config = dict(
    n_kv_head=2,
    vocab_size=2048,
    activation='squared_relu',
    norm='rmsnorm',
    norm_place='pre',
    init_std_o=0.0,
    init_std_up=0.0314,
    lr_mult_o=0.914,
    beta1=0.9,
    lr_head=0.00462,
    schedule='wsd',
    seq_len=256,
    doc_mask=True,
)
Each number is 500 + 40 x the weight over its row's rms, rounded and kept within 0 to 999. Layers, rows and columns count from 0. Numbers have three digits each. The size before them is the row's rms in percent of the matrix's.

# up: layer 2 MLP up, 640x160, rms 0.209, rows 216-365, columns 120-159
# down: layer 2 MLP down (transposed), 640x160, rms 0.199, rows 216-365, columns 120-159
up216 021:557428497536561498419546499463497538526501505454438497513539518558524459528509491457486554496556532469464520499508489525
down216 014:514512476483563481476397495441535455506530477567487499483478479427516517474511486551475414502458515540542446459511462391
up217 106:562497453482503456502507487440533549523520564455534451495492547472422501606498485481488469477476526452547489461549529497
down217 114:509449512513536463494466436481564510503564455464496517509489516438553505489514526461514523478497494532484569550516501498
up218 102:478480377478465404512506456482524534558510527452470494574420529499454457529449506439507484460521550384466446508472512564
down218 106:453557435483535543498422456492467508534464496473396457438457463537583541552519429566505583520545439460563548452517464505
up219 112:544441539510535470423547438464463561468512498516450521449529534553567502510505535533486513563584479474520496497520475533
down219 111:495534543485484521545498558558545500524500439465476483538450474403490492535546490515499534506490503514568482524583453450
up220 113:518492498532498496515521495490499592495466560469465451507460564598563507482561465511524466552508532530473549477474474588
down220 113:462521514419520495497480494514467485517502581545518504611563519486559442526470489459519544457431484506551527455476522467
up221 020:521510433547496546523542552543501546455539521470523491500516544519467501501491495446493494526482520515529537427544515530
down221 017:538498559512456484487404471494489519520509537514460520453511444464599534485417510519511482469532575487508472499505638516
up222 015:557454462574548582495533465490532506522503518462489465535508538529500512475490516496508523493490508497440494532475536496
down222 011:513522576494503511469494510393558478515455466494419479483534519614569490500573494521504517534448489502518501476500429468
up223 020:573464473536536493494560498522503511509547602494494386500525485537469533514478470482524548537514492405487489509528491513
down223 018:490411517480474481514418490414506485598489512466487487446433578465512577549556462521489519484463511526533456500496521451
up224 106:550498491591485518474577489424534480516537525509452527468565515550499554458508481468464466498521533494573527587536532523
down224 109:513540419492534475542535555472575366565520528499486481551523469468537490582520495483485447516527561511533590535451560492
up225 121:522489473503520489528507516501440515524490537487492483522496513493503460456518498470462494525486486492510462471456531461
down225 118:506474490473482488431551487485527494533535541449430406463499460496486534530515526500419517466516606500463497520504538483
up226 111:542491480546510513426594498536500462496482547500522470465513477475513569546477476477592475486515527451451502502542477503
down226 112:505512583526518485511495478483544516602515476549490512476486430485463540519448477511414551447466499449519501534465571524
up227 021:522423488506477483471576467569489520559505490496441470504555510519491472542422527477490530492530549469537544478489455524
down227 021:451522516453465490524426490352483527496535454450548554443504513515491485552551479485487489497494493454541454587460611459
up228 126:528460482579508512470532410521533491519499571525555523485536496518557595482482553520488443516545445494514495505515428509
down228 122:506518504475486518555403510494512449538466573435551469547471497475482541501502542465514519512473530481567596524453534418
up229 116:566506546516553491465500487496522550501481563505557402474462450551497544487529459552575478505522542492517552491494498599
down229 115:419485484449525484449497533504523470550483460508570521514493493585501467512574487534459506520533440444468458471526464563
up230 028:527408475515604469434567541489448463532559523503507380502525462539474489504499468474506488533496496475501562461513493475
down230 027:564565487551517453471514563455502465510501454485503396494560490431475509465501528527451418516505488450489476455516520445
up231 043:537427479562556498511567507513488567515474501518504482506507473500510495523499426509540511502487520480523553480565493518
down231 045:466510533472509428487475476426528429521498486437533486435540474520514472398534551561472502495442501518541526480478529461
up232 127:561463425458487517483667496470497506456555448513505496490559502463474489548467491432527505467522527373438464530570530557
down232 125:531485461529491434546483506491457478464540563421534486465465502467514478494559505510504540526459519538484527524596516524
up233 121:516506467479516545462490513451515582533537546497523507487443495531486531462461421489475563554533498466593498494449454457
down233 118:488524513492484552488557460481497491544555585504509509514507512530487495523494482584510568467479540553475554568564467422
up234 101:533372506524509445474512476517542463580526507552460467570424546523545463496506526544568570441481497540424505470548482515
down234 111:482544544427502497498520404532588532516538544545477438461506529540484512465468515511513499508449450471573489508492523524
up235 127:530447511530501529510498515528507524510558562505486427500505507520519454515495407520480509543551520487481521471474495484
down235 117:473490543421536508477512448476484430446489505427496468483534466477504559516443481503530463507501484498436521466500506553
up236 117:482457484488491544517588521500506465547554529519480501506548503491491506506396463434503497464460475479457479464502541494
down236 117:452508537506552456499546504507508535505534466493519538446538509469494477533509466458457523481491495532528454574444519468
up237 115:527494424496541416515459490479485491488543654487449495455464504551567470497499432472436521513505515451547472441461501461
down237 113:498516524546575501432481519518476529479448528482516581435500414601493431506495488553488463535559480515490551490495484517
up238 104:484465543502470543514500511488489569574570508479530484479488517503515493552516470427560554531569542516516525426484512553
down238 106:514478499556531517531575478449547510567485533515495425487443545542478447450541497442472445516479515516498461561560572554
up239 025:575440459575522499448505500479482491455481511512492455524459507531497518511414410471541520530453503486510502481516478576
down239 020:425550587448465425479475559459498446499577459477514580490488519506480472555458506510524472496523525529512481494473492538
up240 107:486485462492469503441518504456481574510515495542433512563529501512512504545521503517559571543517498418477561510576539498
down240 112:535552461570499462587463480452557494576452393485491510502539538430472560518511517439472386512470478519481451512512556495
up241 108:496496499502493486379491532547432449516550531516456485432482477529496533569507460431477489540529529485467522408590499505
down241 112:463523466514419510474431421569551471519514425512483496442495461517475473538571504481438474467545478480547445540507475550
up242 121:558436508476472461484497482475482505512516546492552468563475467528459537488415454448497509470483552476472535502552554509
down242 116:492480564509459521482517501521502400505463522478462501475489474432461461542458556580497564543503521439542483427508509446
up243 114:489489510517515500499479519540518501534539510492442501487521510560472532510546514512501482571466488523414500537507441477
down243 116:524524495506552503487513440551565481531489497532533433454506509572580440515473569450462547536507430485556509490415495444
up244 103:477500483479443550516500493475436511533454435473533492490553490513504481497517458450548456575519493443518449465463440537
down244 110:534489533515496494515503535492463549492475600532450513499494483530497447474453503429515533581605482566514485483456538501
up245 120:500527495531520525498498603526509477519532479460465457529445498499425451505461496513493460482556532494448593456511483493
down245 119:466512531483595386590486494495529474526482521459501528481501433511425485543469489443439484540514530452541445477451528519
up246 024:492437445513530505497536525436501541520522584470492501577560482531490514523438497456509583470525553479539507503547510528
down246 023:486508492409513543532516498515523619514539437466482520484533448446496485499493513598498462495492472490520394495474604488
up247 113:534482476491464562451556512537500513499478534496493541501498480502443463474487496546511469521500527392462491505470496562
down247 117:443511452387489493521522512481519448550444437457550547521467486433527502482511527494514522417515404434599504545478458540
up248 110:519458497549527431479544465445519541488500518478465473536549476478436512490511549510467457489523456479481542462539491478
down248 111:471519500582490460498434568550457519535495481543478523469428454434495548454469503458458470530554477482535492476481518481
up249 111:490507547485493485510498567586470486499488509514529427501462498462499503544503460495547459531481462546421543454474456495
down249 113:536512491511534560459484380487528478466527529461524499469478486418468437487463593520487490489532495507494535534483455566
up250 119:522496424452469421427520495555530499473518511457484524455479543519477463518509564511543515479538519460539486451436462561
down250 116:465481458506614494572512441511450468480530571469492435461551444502508557437555532485473463474525455509481425535534461429
up251 116:501465455514516546456512490461525506532530511489451481529513425524508517475453409464481462518578508496456476508514533566
down251 114:540512504495483502465531506463512484546488487538438579544398494503545441469455527418520467485527546512469522498401513450
up252 118:546494484524521512418515447464508536536518545564540438481496473536464463529502498519478522497554458418569512507559516525
down252 113:500454570459480430491511510517512483484504485451526503481519466472479540454542550429530531518539580529554517462493529568
up253 119:542485493534569482442582477501504493494536549476506395518523530452514517486503454474469502513510493521452519510551521561
down253 115:414509486404527500517467496503531507529588509482503494493520494564486488492486530422456497538527484569542507422413510548
up254 129:507466498563536479505543537564434521569579529542492480483497551498559457527536484502464497576488535502512511434468473470
down254 121:436450555471595483452510513519432510443544512508534501502507462529520531510498549507588522462502470433514499509566515493
up255 105:591386444522498436482532448474511487472530556514552441534472552460510527479474528510564500467447486358468433492484531499
down255 111:538514485491569551483600496557549536513525527465482504447550502438517532493493460516528507559487481548535621576529445454
up256 103:557491455556470449441514519445433520501462506585473515581484575522560435461483457503529527488522524494501479524542524490
down256 109:529503569549454526543410466537508512466533446520504490564507496438516522533501450518492555480459496459497434478584486444
up257 114:467478486475462529425582476528482524505450447499514501500553460530495507531475560491527512515557469428468471542595473542
down257 116:494560476546439480476541502492465502519413472516521576501491487517505518453491483538459468514533541479504453544447459416
up258 121:484463499483568493482521508489416522533579502490505488457496552535512492475479499505471465592538470515567459454549479520
down258 117:526481452531497518451474525523559467447562500459571467435503386533476517506482459489500536532467556485479539418492508480
up259 029:514489497524547512508588512524480520499500543510493445507500529567516472515480417384542545512511535473490492491528523617
down259 027:399565478481474468527516484501516465444524440481556511488477483487504507477433486480597422444565481547487489509514639555
up260 110:506517517545555514387531507468512526554515485535518506526486460550552491500537468538568502452553482565559503485507444507
down260 110:511454541492425528507462516482557543420529492426507430533443505512477473465482545488457480504467513383501531510466529554
up261 116:543459464533502510465513479477466526457429510469556440551488513465548505537537430484448482499457493423498476494513530535
down261 116:461452439483561574516486455480532452529517579519509519483514521447545473513510493482519500469467460478492439472469518518
up262 114:478491500450562575439525488492554570558609548544469522472531508546417567483526382487504521607571432482501540483468541538
down262 116:427509578508488530500505467511474451515537416463513534509527419486487507496507463491516490589541468554496489422534545520
up263 029:505451493579516474468636511522462514555524542471496478491511511521494513525475488500492502538542544413483510507527505542
down263 030:543477499505536464505577461526590493526524465461564516523518507424562506520532467483446486460557534501518545485489473452
up264 110:516436405513476530485517476527438448551507533459461508482491498514474498447459459400435517590536486408499511536529508535
down264 110:511555554472542493504403515493544459467500426430508501541532515490488445539545470493528499523398489446534498546439482451
up265 108:517427435489508396499482468523511483455538466490514503524526528530525413549451507420576482456473468476406473532487521499
down265 110:447524565428443489487511535532393479485509485505484518481530439436527547536523452466475533497517484564531520482520514444
up266 102:504474484508491544406538505510482554562625504539500478511509517490455530481431536483493493517546492510496525538461416491
down266 110:474494470438478521545495513490525467534457455568542498516560528494426406507503527464524500534506395499493504457515450492
up267 112:504425552649472512487523502561502465523497512498435502440464518526453536507486502500505535501527599532532533468507438517
down267 111:458539506456462540486501566471460562518527515460558466476520502518477494456491518473455562519453416456457562513493527531
up268 023:508455505487522471461524549494462517557517532525467427508505527526460447516456475423506551499554484474492504516523504520
down268 019:507466532495573520531546430454575471454590522437483576492527531451481515503535448492500485526486512529515421560503559486
up269 120:513427494472472477475511543419508482489522478536556461529494473498503432595470440461515511467529505459524491518463478494
down269 117:541533553494524441495525638497444499508426505576562546531481501435510523454437498485462463504485474572480532538548476515
up270 023:581432449598535513462572536550514488555519520508455463475489514511479529494461465491548506498540535444501523436496484536
down270 017:476473562541514539505562563498529484442476483441519523444478540490424572468431523579484551477508571544534501519529537550
up271 113:478460445441513491477491483446449633463565520544520527510471506534428420502416455463528523482452467418450502501434509499
down271 114:527522490542472547516555504435457442462432506473518578557477480496563488517541450491555457593469489543525507542484530476
up272 121:557452510460499520487530501482479564487538508502453477530522514466454508433393508467459465501502450411485503460523481506
down272 119:540505483447521463468476479432541592450517523461500493482541472512511498499521448497519534490473441506494496483484502454
up273 099:487415519496531494459558474461558541446533433565472476503541482512524467565499432473602569483521569392522510418531520523
down273 106:524527476428486595454444509543531424581492528470557520445458424478505522496429510506488508461566463432580448482477493450
up274 117:592490511537494514465482458550514492475524525526557439439506509492494568477507429494492514552530524378509497481490503549
down274 116:488483483436462511501549571466506483433540518530419442433500453490460375492591505493557522480551520480485412489511502431
up275 024:519426428550593501487529481540481518538536512471497460540507519527455480501507489507512572533516462508517460485463523543
down275 020:422458516473473529553506478452540480496530508498465509494462514508537613514633497508450478518530524489500423477541626478
up276 125:547453450460540545486485533492427583513536608488500468476503512493447553461482445516495499590502480478501514522480492460
down276 119:567497494536449504498453490491538470498488533453469504411492415478468465448524503558491487489455499505439542446454441502
up277 106:508439539530467510504496529472467489523526482550542417545519439512512448479494492383490561601469491489524472586467524505
down277 110:534516464505573460571475513461571454489539498502503538530518578493520478477474509522501440525451527578530474534468493447
up278 108:551539468517490520405476479487507517522486463479522432454501528505480495494527483541595486541583525514487507543510451549
down278 113:494551510585503487505415524515523473515483530486518499531530485530536417536490508525436462530539453447456486501491527515
up279 122:555494461543530537503586508498503436570495496518473546467506542550491480508518514530501509530519490463485571491509503572
down279 119:533517543476512464553531508528449429507499478527482516524465501509532480549458552394527479485575502455550619533468539612
up280 117:512417475490522496420521524439456489487465503523517496521478533475532533560486495479457567504477574462532459473473503447
down280 110:496527486507420409530490442563598521454528523525479522470554510495526549550549533494558471487461463511425483505531459583
up281 114:498492488516579433460482481421480535568496554470465474555470458525516488544459468467473550522534475463558503529494431518
down281 111:503536522470488541472500492539579494448551557445494518484470462433496495518511501511494554563481454536537479445521527460
up282 120:482494540538491563482588472500497547518530539468467429504480469539519556470527471503493465524456494436430542503489469532
down282 118:456594516528527549520505562510499438423508519481485466563561480467502405501505418531545509521497496464547450504439588511
up283 019:516449458509573476456486538502479542520519537507495405534507525481494447503498432479504548505531546469506534456486479492
down283 019:475471463451518486477456477517451499535528495494482518525519522423503517497470529443485507516430490507549517520507482436
up284 104:509481571460482500516499497544465539496473434562424494556475509458482423567496444552522557468500522439456468558564549446
down284 109:490490548513531468559433497571512470562504550479515417486506487507455535441513475481505494440462512470550440475499481456
up285 124:487464419557508525442565477453542569479580486567459467529553454503452544550487514508487539480528527485471477550503521484
down285 120:521518521471467507481535530505446506430510454521551520473532554519539492412481541437520518455528507563525511569494565449
up286 131:519468410535540545483677435498503483550559462511483460493542513477476549529477509487471459494480538432452481497590438546
down286 122:547530490471496576500544527485430487454417504519489562459516437474471517540567479534551555528544478544498428480575524478
up287 114:529499436511459489511540555442497496495535506511511429490492566467426471487436544433499504572593510417490501501493549487
down287 114:462484478456528484489517441456557537480516492529533463504545529496557533480515480423530523461572456427466433507510576510
up288 102:517457516485464560457506467469499418515526487540549527405525464510502494531494477479528488499516507498507489407546481478
down288 104:449519500527446499501449518511498571521472494528473495546505504493491549472461513551570523521524531476517480508476514466
up289 113:466466490528481515426530495426488520511508469584511497506503517512490554560528524450477466541557569417531513557595482537
down289 113:527456438585555504485540479470566495487464539532446545420493474517552438428443572462530436490469468448498475438457516505
up290 101:569513432523533452478479528508525511525488487489491449455428483483512500512434475523515476479532534516525474502430482523
down290 108:495552488511527550481515523490535586406528443512503429508474505496487517470456488508470604522523478544422493548513443483
up291 113:524428526579561449389504486586464473504562530570445515531484483523490496550499554545513474558574479525543580459446436476
down291 113:517535509493538469554456524453493468555465461476532447507495528555502458504488484386411479552516539507506506514486508506
up292 116:495479464518518465464505437466474509518542469590498507492464516493524453608503493516579513511530634508454515532555491511
down292 108:474452506562562540486576451501549514493481461434494513550455507536492493458470530463493530511524511508507529486492563508
up293 029:542408494574535504491624469464492565557557527507445449448507490506505528528484456470522527515507505464497525554520487498
down293 026:462541520526599485561545446474512433480504549471481560555431430484585508514448547420481574556493508452492487505441481492
up294 021:526447471544557511468542488479503512600577536497498465506493507505522524528498408514521529479515525467516509512528434568
down294 017:491510514489519499522461443472580397480545489441499497366449525516454434493535500541504505491530476461446472497491502500
up295 019:570425466521531518485621508466503503566510505504503461558471501544472532526437474440524528515530520508545538510496524598
down295 016:526503498523534486543561369568557458442478493450438500493491507494458609494508495441496516555524504512491441618511364491
up296 119:513484532476465507487501492506481517485478485573522494475480496552545418488505498514537484514502442473496519492485471518
down296 118:474473489432487486566496507508542512487546549393526527523568473514475528494516461477542502488502539529481516498502545529
up297 105:518470480514530476397552472522552570510512476587474496503585538574531497506554497504491470478510471531497535522543435584
down297 111:525520530472535513561471431512606513511590558516497455396530519553485517510439511537470477480522411516561498559434504524
up298 039:505430500544543511460574501451495488540511544488502469495533513563510538566487438498533522539532526443512516490567457527
down298 039:491547503488450469540452516467497457494519485495546507495509501497562487441513500485457514487508501524509502491478471458
up299 022:531457469506540461481616501496404550516490489507486503515514496501504482509468446502457482501520543470543515508530447488
down299 017:476506543468495525524505438445575533476524476502558466495491456509458426472518491581549474530473493472530501521540539448
up300 106:533472512533515547472554482550426474509510479505462497550544514591503510447511493513529473503494462541455499519594482520
down300 106:520546427465469540502462432503544579544547553446443471462450496378444465477412550500399460468468444519510455518490498430
up301 106:528481496467489459482487511481498479572580489479506421498471480489449513527514430519507479537465592418486480407517540482
down301 109:481436499504547486475448524469465499445498478417483510466514472460523479492550503468512480419543571582457526482441530554
up302 117:532504477492514504441539443521497518454461523492517507542525451587538473512516498585521477540519540479484574499475479559
down302 120:491490469477471557469459531472512467556491472495511570539456434486560457519423496532477462514482476558464498529461437499
up303 111:518464458535536446405559468431564481563471476493503509471530498480486585544516513441546561516564540436511497531501485519
down303 110:527571555497497478509566496525446466410500468455521494452488513579518501450520505467496536517508517496568490513467518443
up304 114:560494488501466540467519440511542480514571482504480454453573438486441496502490514485469553578507478411432547538519506599
down304 113:511581534468403516456449515483486500493484473514476538442550583574517517494463523499530538475494570529513465503474468503
up305 116:623477505538547496443536522482433523484520531552505467447497565527522570481526536542503483569518544494523543512536476570
down305 117:502503462480379507497480547541514533594534428485519542497439427469493483562530499483425450520626466549448583463569489456
up306 108:605447438560518469478536550441493586454501498564560468540553576485565507468530483569584481495463501475573513514439473546
down306 110:397566549528553501515447556522492453415482483444516598479502494455476531465469570498522532501509489583588494492481497511
up307 098:566497428534542456403543519483543472525568507456548402498536499493507573541500482521558498478522468545410523504515477505
down307 107:443522603470502525472478426436520490489536490484470536579523503499539503472507475444495512472525522523523453512406439459
up308 110:499466549542531501430485507510451535465497594486492533455444539553517499488517449558543499516560497548497510513513510487
down308 110:527542454572456441515552492517510412572471487545482438471553523446447537549466536435461562519528540465429436534528533475
up309 109:526439513508496532466479467526499476484549496529553488537490466475498447529447493534508573509517494367488485517478436494
down309 109:506464575568514543509521543481490483497538511514569500513546495436465546489499461525474458474492579661502447588467525468
up310 108:569470400481474472467509474514461501524481466461451488486484527487449502484494522536522490508530544469517468473452446563
down310 112:497500556504516492505525555492522517464481508428528499492509498569531523505550536563477494549457426470524518497495455483
up311 103:532523461574497490517505486455492540536476546499434420528490529549452560429484417458437475511489508560554468518544544509
down311 108:497536535519454512551501505436543507442491529448532489487517545469437481536486475525515496456492479516460505448570505440
up312 117:484462525607476480502550467507469532573486559462486487515477499519535575476505454526513463496473483544445502482539453495
down312 116:547477496483479516504496485499473509478510529528548455516477523560540496472498444475508513470494486490475537496477451525
up313 118:472495449545532543517508477588528536520493600453483464468525519578439560408482432401488453571483466491481460531491427568
down313 117:493531523529491463554536535509546410490520515589454426480508467515566510544467528506536421475463522516511498500512486483
up314 132:508502552511488497459481513487488534471488458578523497499486494534495495500544542553597568497509514518416505527488497523
down314 129:533481453448411444422520498552526567465501497521501478473534482439493467466493522503516536542515500488507471435509517512
up315 099:539509503483502461497539506489492533527521547522433498528475565455477469544505526509514525495481519446524472495504459470
down315 108:466549552523535508490515437520502510422503506519486540488565439507496485515525449538587505491516488515501484485453490584
up316 112:506434406490526480535527545436455462466560466557498529473526576499533439549435543464536490535514505478507498502442517502
down316 113:523581539495464490502539557467524506516409476531474509466502470502524439500513543531596531552551528493507551521507425575
up317 109:566486518517529466506532563531520453612445574462476467525445556495500497540520504469493499483490553478493496463500483508
down317 113:491473493550408479545519489474545469438581412431537573472573498505507460442515539531524462454481439510480504489433506549
up318 019:547462480560584492496580490497503494492497503516472434482516554512506490508467413476531508516526435475428493452505476533
down318 014:478514541462415508510484553547498484470392479450523614495517494510559526516503503490511472427503528452528477449484521513
up319 105:478484489480567525389600461457504514524508492437476465577482512494507509474471522505544500498533475430522488487497448545
down319 108:403543509452469496481442529488535490488521459559496413546531492457494515588504513435451440452504509528523416469468524475
up320 115:531497474520516476451570463481515505605530457535518457510490562447537457487536547541527506492529491459530603493575510536
down320 118:590537481474483461536447521514452469543508513486526514505500449562510500471441512528498490508521497510522483489522522522
up321 126:531465436489485516459517516559504610468483467549550524452485478510522556450468518508523471543545475470504485572448540532
down321 123:517526544527488504511515463487483507401523522452498503434454510495506485466539494548487578506509513514451525569545456436
up322 115:521453495532493474470524457531508502479547550488490396533539508564481482502393479521535490453453498510437487557587499488
down322 114:513508598442527536514469433507528550474588535499526514436488510557531530472466513485498529494514451493566503537507526471
up323 125:500501383514510519464503459524527570509547459498531476477516444540474427530546456528536480578574470509484579511496478580
down323 119:462525496470479505463438520516525547522502455493489386507397526492511595506460458492578521499511490538499478501487503588
up324 114:512446517624561465436546476580575469498562487549440529505495510522508496478521465554530545489558524504524506539499467575
down324 108:509438545452475469487531514513492540559477540560486484507464451571481471487528475575420509569442509449549566504507476571
up325 025:500452529505580484471542500485495504515508571506464435497503492450417514471528379485556499494507520463526479461509474497
down325 019:477434539495484509512451513481528490543442481460490557383477559512485594468506529468510478451592506502470480479515373555
up326 113:611446480563508419476498543463507410544466502523505532452477527547523507507516540491503435462528553484510508477467469505
down326 115:536522526477449507456426511452472576478480469548519528643546437509520520515451524509520501538550487453471439545518496572
up327 106:550490507572540582399620448496553494501491478507487486483556523529487595461545461507555453488507578476514485452564415553
down327 111:471558541566434491495478506475530507470527545500493510511439494500517506539441591510472471476430514489489505557515429500
up328 120:531515498488470503473549489585456565522466522466493515461447531513503482457498490514497441599564586464484512514521511603
down328 116:444571535491507525579475508491464455453476525502501485532577507558518477498552449414418509481470502562550541500497524441
up329 113:507454524514553502494544509515463553506478527506538486514517548595552557467521485535612503489520527534558482530456458531
down329 114:503584457432518493519513469503480518481550514522463436478527481551491500459435507459405463564458502500563489533514555549
up330 111:476510532547523485491502504535418488521605526491513462491538473540459520554519423466526490600548510496401551469493445563
down330 103:547537512537505503513483478523544515518534453476517550477556558537557468498553476564483477436577435499476494536500471497
up331 112:494504441473494497469517504549513466561575494518491502514511445500419477600433463478471583462593475468540506524488528457
down331 115:514489504524498532496553498504494523493466602438539451473484466552505542492506467476582527501523547502479520480479457462
up332 120:566482503510535547490498538512533495625571498561481520377540536489449534506529472471461565560611570480580570512473496479
down332 119:496547510475577516455582403549544507508525481531536501525516470531452540543537449495498530544486477459494549456437467453
up333 031:530398453533540491487500491466450519519508510515489462511511507543484488513473447493528526520510493400462512485508492579
down333 029:472554484434502511489501509514471462518532438518548513501500426522469536495490524485485489465514441504587459470514480456
up334 108:490462431566486510505505489503526488511505497466542451551537448559547502512524441505510471489481507508504491529544458596
down334 107:426465475508538507594575511509510503502535477528512512466534444493512483444554468419480462486499548486541508500480504493
up335 027:529390497576556517454558471451474495581516534493431508542498501586557533498487458489537491587583509460532501523507479523
down335 025:426462484529480575481508512481540476555502462572532490464517491511588463499597545522512503474558507503570487477525480452
up336 102:492481486596491450536510515543538600506537488468449455506534474498537477508530509492470481512501609500456491518494427558
down336 112:531473564501462522503502549484551541473541484425515484542529519496581446500466487449516479450502555518512498518531479509
up337 111:455456524565493537446520478569503521548560524463444448518501430486459483485511398499474493520593499530473527462503479541
down337 113:509517549544523474494488547477434466505501498545548493546511461509531542544542449501550514453454484482507460510438406460
up338 024:583445465532527487475576490481514529520575602542490449527511496542476451513452542483512506515571521489534501516515449546
down338 023:426537496556454551567419477501509549477447476430425541509510499531559396504531509466492520474545489496556465494469466481
up339 026:531431449581552546468517516506463513580539550499547501469527483554511467486485442494515513489543475406538539463494486531
down339 024:481496484505521543505465529484473370491398556535585487451477478491452469493521557588550477525577541490538471526494575471
up340 110:485455439516566483491493490436481571487459498485510501497538497583546513564543442472590568555521509500535506526482512503
down340 110:476463567440509515549483427534576489473503495569495550465534482469494441455471500471513508495501457540450469538534517474
up341 115:489451475479551465482503475523465495533475510483471420489461478440481546400456405486523547547512450500473511493452531499
down341 112:465500595495583488492493421454544514510480517497501467435417485570479552503435520515476534509510509500478432501475508550
up342 030:581465487532585530475633515514506504564519521499470460493534490558508511498488449487510514508495550483517531502522480541
down342 026:422461462472471513517531504481467475614479477569508509473474430480502485519518466524502486509521504551552534444430507535
up343 108:531430525579520496501541491551506547490511546472452515512445552448504499542456499473573451487501532489439450417517483484
down343 110:524526553532492549516496495443531500485560462551457595446519480430526505479507513543459470450453505509448438550490523507
up344 102:565459487492499487407506495453507485469472525549548472462496509498533544491463530502497440481560476425517504549485503502
down344 109:469471571507553555524521437480508473535530524521505453545505532475469517400613516524464435398584471547494449494443527521
up345 111:452488462472530552481513499499494564504514554437553443531534456544441559490486510512476460519513472502406552494556475574
down345 111:461497532619498472447594510468518436483544446452468532519456493486532440505478441541452484482505571549500513498474491496
up346 128:511501507464524412453501510508492471607542542515509478486429484487490414516463472504473491523569549505591558482501484519
down346 122:516507503471501461407579521520506528460526563555521516516462525493505484473480523557465546459496496523536415472493506418
up347 108:527477440533462558498521488549445584575551570589481513483529532544466495521503531497486502576510459456519564526469494544
down347 110:453487575482440498471509563391488548548540517457541516518472521464549508534504550485474461541478432572515486484380512518
up348 119:493435455482520443464520485473464499507520471514464491469537532499497549501531458408515503590545459490528511537489505558
down348 118:487575524501548434507481467436582468476418561446492523482541521606520407535554507509461450498417491486511503524476558491
up349 124:585467516465469466475530506521502486528436497503451528465430552515529478540512521479569574474523613427521436543501553553
down349 123:475546520458486527412501494525519391416486512487600495495509555533490487475470515472530419467493505473505526542434460575
up350 114:542509482525490480520515457545478503465534490491471504509482480579439483504434535465507411482477547524457549562484433486
down350 114:459604423522587515494526522488467586473522545490454488474437443495490466544471504526538577447435420411538462402565505470
up351 115:522483503627523477459502442498507573488556495518559503503548470502499507464533518526533506523506462465510550563484473519
down351 114:495425544515496505487519433494494449395477486515528513540578546514469482463443574480498504484528458511471515539474534459
up352 113:509522424513499541477583514501526601485446485484436497482552437509498516435541483530458486541584459515536512470528483513
down352 114:525524501504414499499482519506555495475478512462550539461566461525505410515505453475503480465491458457561526505498491499
up353 119:499472517506451551480497458533510575462498478477450448456588438501419495520418494527502515587526502431501453542578479509
down353 115:542461521419512579518557471498523507502476440469557478537464509530598543472503484527511552502545507449533575493559515480
up354 107:526460478485489511452499537474483574467495489563527428489454469472490473503422428495528553496499489428422490515462571461
down354 108:488540609475512553508456514517511507500544516449470562499535454554519508529528478491446475548554575536527498513491455461
up355 112:538530495512475476479497473506476528447531499581542469512505457508515519583489481518590527526564492462441574506498471550
down355 111:494512610420501565564533564502499551530437482466544539481480572552526556507522453532545508518439554442606447559498494496
up356 018:587482468498530431492521521465485512568516512455497433491533494503516479498500491515491502520483465460555441475501486488
down356 015:512544625508476549443423493436546534508547527438577529440572479514515483489486499489517524487480503494438505519502476435
up357 117:522481476592502500492521436459503467487534466527509502535565487552510488514494459447548519529534457509440506563569500526
down357 114:520488448544454484544510559472465504527511461508504541454502492494579572584547527453471436548431519525504536468486484543
up358 032:525392459517551482509596519493505559557559506494472447465522484538540466504510444455542559503523521406444489529534516503
down358 035:492573565508514491485470474503556503532491579487493494528512570458413523551477517495474451414494522482541447431526430531
up359 114:496511471487463561486480454516471479585506537466505512434471546478510440492517463417497569596570465357449507558528455489
down359 114:473526511542506464563529474519509471449542525445513469495508514522487487485531460601484510457510592571515483465519555452
up360 020:500449478516514465480575528487513518509517495474485463502492488567509541516552459505522494491508580432459518494502492530
down360 019:420499480454497447530500441511585474518551414436590532509560524464489425451551563543482476429502390490491501470537519491
up361 023:541453485538562494508562469482469585545489577473492443498522544587510494533459403487482465488500524413508496483560395534
down361 019:413494530551494485485507463512486437514468423487591514525477470525538491487526516503540469437500558519511490484461516482
up362 115:519482500461502450441492475452446533505568531493401492514469537596480479563501519492525570529542585345516467524480479493
down362 117:474502537461491487560417484580548496514552474469474410401549537564461419532507480471477517483509448469487443466474472492
up363 024:538390497468560456499532500449450539505561530495509496518519525581493532525453476483522525518529494406496518498539514550
down363 022:452497471464389468509477559558499498531506431586499570498521463425511512520505515441490459614471538544508502484524587461
up364 093:480483498551482529431532510530475535513457507512511551471495469513504509524545459506540497530501497436458500494527530598
down364 102:506480568460485502515495570480535484491495476534490518492524533492487553533443464445497464474596538537496530465428538521
up365 091:518457529535541454476547532495546487518539536547485514471510554481534500562490477482514508462569546479532527452564450539
down365 103:494529559482561598515477498502535475518489530497484515468508469514483446494479497535461477519520530460486511553524434539